{"n_layer": 15, "d_model": 192, "n_kv_head": 3, "d_mlp": 512, "vocab_size": 900, "norm_eps": 1e-05, "rope_fraction": 1.0, "qk_norm": false, "init": "uniform", "optimizer": "soap_variant", "batch_tokens": 65536, "dataset": "wikipedia_en"}
Each number is 500 + 50 x the weight over its row's rms, rounded and kept within 0 to 999. Layers, rows and columns count from 0. Numbers have three digits each. The size before them is the row's rms in percent of the matrix's.

# down: layer 4 MLP down (transposed), 512x192, rms 0.167, rows 304-325, columns 0-95
# gate: layer 4 MLP gate, 512x192, rms 0.188, rows 305-325, columns 0-95
# up: layer 4 MLP up, 512x192, rms 0.185, rows 305-325, columns 0-95
down304 098:527534511437427537478453473536525520555508423452509483477544556465556475499512554432606529504502582563493488439544501466541501463598468456548562425531541461537582551491428486502440475422495523478517457486495564497473541547358487457379507492397469521496511468506440469551474457539408428487
gate305 104:505419517444501531572524573495488477532478495579574479454615419510509478492531432400524501527520409576416418445483514530560483590634502523497536531488507474523487473387528586517511538476509434540484459485479557493562541418404584565429452530549534519451570506542432566490503500578450504419
up305 103:487451590461511566510528551486518449566501474515438557600525517515466566410538538456561407522480461420493468445534487571489475544525519475549503497496531543540579507502461508451455507574488482463579469539557498484494512542441529532516575430465455469474514514555499517452605464506563597662
down305 108:473456522426453462494580493593460526515524511419487538511547489605492431520527541464549452393480528424523530548557517479549502463523542609517500531530559504430569548494572491554460617447477586445532457441389568466461418504517560460527511472455541513519481454532568531517543492543431454549
gate306 091:528488526489413527463482393464513567423532422537537507511519484603467451533394523524414452403585541469510551474599497462507491558526486449490493430399483622552488534517545535578451519585476413551448564443559540476449518424494508522463536541517573444399554481549480531482556507506561417432
up306 093:513501506505485478586504545458506488498492502456506490409550497600501567418598412465504490536485509506602537395550619514510594545550515523457572433505446488563502480539458489484545412531472616516458524506566521517377610557520464553542431545524449499458539520550523470542433492385484484475
down306 100:476469469398383445472373447483545512424554475526397423470459468509500560475399579451493524414499554522577556455542511514542544514630489566500567524449483549440543509540524522404426531523460498493590488423512545538490428363437459510452486556494450529557546494484390559476509453509513474557
gate307 101:467534476475530462508558532548500470598506489492474507527560464515528408371556501457475596460483431363483509537388498475537567443497545510591448574452589525552579502549512527551506508549458512469468596503463473552494455516518496524515528505478501543487538491547520520461511474393571539539
up307 097:523505495475428469421561460480485446528564531527501516511451520543462373388525442519460548493521445453477454458451446460554470470488572472462577495544495570542469471590483409517524507535483442486485559592454529480458514483524607491495493517461421557605531432471537591425489478457478473412
down307 101:585538505591404471472389555507456484379503517451433505481585581593609446479379403518440545521483443505417499463381447520550405527556467515447537506534556510516472467478544504500547564450456509422516404614453515552474509485526496503588431482509494518384522451501469446427556489523460563539
gate308 107:455493488459565528456413438437519495594570486485500389453474526477487485567561535524494522607474447576513487493616549431411550451510519549494505568470441534579561493539435561541586494522573498595487522431407512506454519429501447429390475502542485548521500480484509460560620533495507517560
up308 106:466440629498454612475512415504539554384579484523531530455508531531589556536446548446379468481560459537505443408487471512490406514554532418453499509478552484552549541560512546398448458447435515517539494564508439529451530599454478480571391474451516403534558490515479462540444519504440467448
down308 105:545521502591527505467462507542474460542438446523490485629554512485520435407456533545449548464556593598449445429486467542410605515486503453461515496488559463463558452492496537498522482497441384525505452608582474521582543502457492507487576504390489465512496488528447485410547473509500497463
gate309 111:431507454544450354551516517541378527495404483433518561613484634590457494546522552491466502466514520524584494510433519484586408490542505477499518545416565474488529526450516515578515463522516486541456532534545537598455512425475536490468469565443511513545439572575480501513540470485531510497
up309 104:417525529489522472543509468465522491487444500449562538555445521492478419597584588527552533483516514534553439470455485564458500399436453439551452571499505555526475519477455542515421467551451547546600512502357444474549546513437513515587385571387435541526534483440499479503601510395452492573
down309 103:506492422498478539494481446529430526556457471528490558549453480542514435567546413469457606498550541508430504517454476485502501515419473547444480551524468450553486516461546457494568506478394481494504485592399573476502583485452580532508550563585486448492475505420563553462574541454543471540
gate310 112:548569469396529543401443566521585496480450520553483559525460468512461567482493427436417461416476536483602537574448526515558535504579506486433526597456468517482538513470546466488551493456508506467465518499536497505494419546539605505472437424436488460525486559502393420554435480427489439495
up310 112:546497446484481499573550498575560459493614482493454557493481581443496461530535507591406440503482390556463488489594513535474543457473611515468532427482588492555559528531427535433412508408463536429535492515398542440451486523499445458554521590412501484456552481509505471496434540514423532443
down310 106:447461501496532513520378466559552499568348534440467498618474462450503421545500499501541462494570600554437528425437480525575492465599542570475499474472493419478487465532563494455525390496468479391514544487507462499416598454508515540470426473432522510395449495515543481533476586481466529538
gate311 096:500467457486565517433436518584489383511521493513513610510549498508433486539461498600454476555486505523499485534399536490462453531496610459488558475502443580519526576521406559428590454552446503618416419589512494501429512444640537350477509538545492524440491548436525449530520522489520404483
up311 097:482507492471452437479646398490509625391495521534494534499514462405485451450534621432482460533531572496468458572506516517523499595637498576618477516496479477513432470457499484566396460587497458576504477503558445499584550517404472491608539512465485490511455503534504520458439359533490550410
down311 108:497559608553432507522504439464466484487358473434570554460512492453562364512589550452435500448531532499473519562525567515624534524536477537467513449527459488557445473517481494608435496622517529465485536447487505506575566525323553553556532501504473515561498452467546486482465463466493582538
gate312 109:460493531470520444492548637464506511568559459488487514462502434471493472428550567509540476555446428509492575507550464553645520480602487471540541483506454450467498507495476420598568484426455481436515517541438483472476552464491534496404510566488455527510519493497533616471483452503555496412
up312 111:448527536364502488516450479453529477507577541477480555512478511430545475441456473500548528482545458557418496544493472521505417493451416460569498557563482526485538542528422400493538545499602479608552509414545462540532505543504410469428506537524463502478460466460583508463525526462473567502
down312 109:439480591490576400484507594492393460553404488541443476523505557494526530506479499516551572471532533519468519503493484578450476528490467477469485470487499527589518504486470491463491480632654478449448523443497510495517497535513538554478532462444475488443483498459440495494520532469498385449
gate313 091:454382517547521524467489508521472481495517550524490584481574510479482426523511457377471463504488498540593510536465464561442465449620533472511502555468480533468552481450577480454506501502613488604449523432475544560430500440524535499508564619470489577469479528457509546514520440526460452439
up313 093:496584431375505612481574456613458417450455524460477507391521493497568613546448536490499574534430474574516484554563556457533443480459525512499494540588500589475516513590515505514347522527471609444639450616455505422482494552535496479566528446513518465523442507547502503553391486497540514484
down313 092:513517420568538525489514586516510444499445430377474555587487509518553474482543513529534479453585450479493542547502469515514515543490484458520469535491501438501516455496512421536497448419510563499546567531482465463567532441489571535463516511517520461498492474523504510497475498565522541414
gate314 095:437483523412529544608498498461449389460549558465480528481571461468465440458522525551586542460486535556515425434523552580595521478599569549539574464464533522498483445492554555463559408413486508418495485551464446489465483522476451521568523544608470407619457531501521469475488538585470560479
up314 103:437467500494503460544529468439514596472580499485480413465460516517504523416446512547530460365615550526491529562555429484534510483593503472579486527453388595487517501480530415470513464446430592498477467530411585630492481557464451473505457624501445455575561518550471553431497535518401583461
down314 096:598556606588461565468463488474478471497446536568448511454396537492563470535514549601445394569475493513558536530522494515508455471429502531447497441472601490619381500619560512499514449471548447428401592491465470444473502502498543536528560547504531429470418505432457605506480622454478459503
gate315 108:478449499483530478443501511483603536511530522450547470443452550576439559431489538593459450491585577449492609478528513489540464512522522515485504520514473498430408497597544522558569460423497377543430420528454547503476474518550499503496555504513490628460474452474461478515409546492496488464
up315 111:497512537379537482564549524507555517482422488512566479530501532495521494472547461479502444515534605557456470508485543457575560615535605465572532408441516519476460509548476495452476452558480528570472447524539537489546626509525508500430569516447628557455532565467525518585501445536457582476
down315 107:485476501586521506496516555471521516428510594512532451539429559459536524620533491486401428508547474556393409483452392529506498459507527454539474469499539424468415462576430543446380559582431510540494380488589464519474617456434471521447464520568497522559501485560485503433540439491503454428
gate316 119:495477530527575471567530526471504399524637528514474614513444604482437541587564466517511516506511498526534563515458492538558559552453482384445521499444531466451479590475459514515520533444496456498538578510493533602444576516478510519464570472379471479488491495404557556520515505559483524464
up316 106:530450545517518569518497470500459469478518477499465517467455530458572446489503447389487468419499601517469503498470542486348485535547537448393513442438503471571522493495484501485575524504487467473606475475513421501490459492464562558513557501463493514430450493383524450529515493480464440551
down316 108:525536504509532575512527595481406464582530507493457407443464415542449523511469596479605431513557562483398498416524477509482461446512536481446544484487542473490477439486449439447452436577428481439512540408541489466552530560430425496523499596474549575431557530494475485563550454505477418502
gate317 099:519456519507516418499451497451456512501487546461412545487556473489433477426413439525529581544572458542545540460509472531503445513458516580381522453430494547539541449586486432542533483527451572423569454489497534517488556440454607506397526498422416528441490528446484496466538517535544546526
up317 103:448503552498526519589455438513454411469517519524499531460452531507491530549603479462488469457528489541447416463416526480421552445530426418493467547538429470443525554468564468525473516486530471585559602507475476510497537507490495464533482489473561478613493639507506450489473386498600519549
down317 102:523524479488495533560569493561352525512484482410413540517551420418444486555545590605456546457567524524474544487517550501546557492453453500474482460550497516452554588466543561494552556414432558583492618565458477523482493457549525473515520535439524512446521564560496448455555471429548505445
gate318 089:516492444481471553534555594422555561481498532447551553496471484471528501442419521511471436602507553526509531469580436393462486476482447515583480496562513458532505496497532484425421473535522505496501548422422526492429473431437423518380469546538547416533460509533394486487476540535475550561
up318 095:497540545455491449523487530439504557504425515548441488520474478477452543462578407489519588505557469483443515506508543543511541533476529483499548497445440502502559555488514452431553486488409461459554455561509469478485403373444564436381472379496531562530477529474612521543470516440530599471
down318 088:536442566503520553496510629550494597483448424451605562486538450423550504513489513616495501418450470530488509429448509561519442459501483405473466448534509533557517528510538551480455458498439596470515496435509476513473418523597447471528401483537463478487474538482382513487478452519558552544
gate319 092:569554432451550449399522498498476491476518531445528483452408535622499514566551456528545540486543512512458437562492525458549454506536510577463545458519515585533538549420527471495599517429564446595551425440546522573534615473477394547541476485480541476625566519566425487521571443549523506452
up319 096:529486586420551515498527548530424499484491440533475525471505503437521460494457432525512398517509523512540478445497537498528502401446467596474503472428423592484477399476469399538568456577524508574497455527550512481445538398430563431503539480481567498499562526478454501613570613516519478590
down319 104:549463505541406534556504511451438539441528514540492580493460503484538570544400512581542587475527566541413440551542522542429451490449505366551521416458458481484473477619581490482511514512500431491500496454500522423532549523432556424551524599520377469476461479441462457465533538580518520516
gate320 111:616483522525452488563481456394554504563470502505469525511535450481546440452513641518454491608507599603519488466509489505523475553413584489470513512462387546465469464483497469505538546452526625677517471564542476513429553585535538483546481552512505473488607443559518479460489430524540494509
up320 100:576466556486545500524440479440590497569514440542473491517509515501505603527422598556582489575455454488523532467478463487464522527430568526515485517488484417416496537476495478499456540476421576574489533487559538600461540554511552512487601561527457517569484582534484481528449518527537484486
down320 110:429522473410479517514549419482512496626664412499427497485555509629418516418467443486558534483442575503547445439539509572452627536411524523533491539512491568446487589535436383539557579503505629553431422507462534456521482553530520576547444527481429537515508504475418531446490600557504536450
gate321 107:433434453602450548441536483552551409573540475469523628529541535467493511507488553419573350607492450515454547474510405439483546434509414584500512625541513466515475582425481471580470515450539480489508439470613575501450430504477586448426458499473548491528465576484494463478407455489537505499
up321 115:470550474524418509420479539577499462425483525510405513482487501462546605522490451468459429503550562551463479507408431526482473442521443693454437547493550451486528433514440459505591556431585546499440463460560467423482476450512455444398495504446499501461476482454544568479428457496523513570
down321 101:591495475447518419488600518456550471631530468566432546548586393486475531365578557511455498568424562538590457516463447599463613530513449508542475572516488487514522504423519493451577541503551482558494502548436481531476446349475511557570542449469488483491414468457501521510532441483525506430
gate322 103:595546479543460470473454529573493447570449488495574512493548503510516563541416393430525548442381470514566529505591505506549451502550459587447445464453435593618416474435600445463558507472447529531514473562539588507527567517475526461542446515471520426424462543506502472484409496507612445452
up322 105:506516464463581471528456519409487440401531328566537490503474532499402475478545450601585434553423548459563489551621495462500600515437535539539528527486483460447480541470534465608477520375459526543480497454556473526484457459474472513380595520509535606456538530499485544487479466579468525448
down322 101:500499470448456517493436338499490475459571447500483454473510554537477533476577486467580526554511427503477422504517371507556563418471490458417491515515551514560506478517600586515524558460402577537531482483450522508505476506508459499468482479481437466532507430474583534467499535520470545557
gate323 112:517546449546490555498569435439582440462556439542465481512522526474493509513630489509498488456510513519476418601498619501517506573496494591552470522375538539480516416456497540465470482454556446461501542507399519490587476585556437554509497472500466517435518450537502501570529494538506503508
up323 107:422525439537449533493448609558526475445390482485515561540438506475485478424428497541487508470548481488591516389498487466446552437423486518469458465529524499483533570496485539516519437527413487482506438507503423513495581474437447527561472469432542473649458412460486475491493427392528471505
down323 102:489483485497558489516546453539423593478549554491521432502515484470533547567592541434541569469591547532609500493520476496467533511483429454524467458519504512542493494520593521426494570451555492459451439603444533514529513471545429494408492441544595517518611534491579465522600506506562479426
gate324 097:486415434511557523486500469503508557560504528565472525567496419444479556541545517486526567443473513473440513434516505519550413632561519437493562557567472456451436422531583507482455519521590510491560372490550486580496530461446509450376537443379486399473488603542573522501502448414554475555
up324 094:510610592480492530494544455475493527546579438481480459425474470507526474503473607480436502494542484433486557562381521525471548525488464501461504436454462472479502568511409496589557477451539528560496550465498512510454468541467584493558415459606509579477431434474444495516579573433456533507
down324 104:474613526494513536474482492452506553392546510568465495529485431480434382423505454510497501584520489584506458485494440536606523445585568500464547543564509542530500429532502533634427537411488466524517453542458509598498468444519474441518458524521573537488429484545424512549497564527465479534
gate325 110:532523519486509431527583572420495514516445468488509499520485477454565550548515468533529543523491487506496464511523525500541445478379529568427584517454471537525509504531470555431485511499465437499466468514523478542479553536565490379498476501581542474447483498441556608461462428474518495565
up325 101:492427495471457524528470481595526433463478564482521457517473488468474555473536480584538412416456573658476511544464526571497542537518564490604453469555568518416511396466490489507461484423508483484476455508529401473541491420436549577555420470474533495486464548580502433489511504455498547410
down325 105:474472437551527493451509387445487451578504461536530520468424517433493538532500580485544491517427452508568546503504453456606514544504510493401527491472563453493396407443462519498520548561529511521511602518528424443464495461506476482466597463496540526461527541464394512478510410486501473480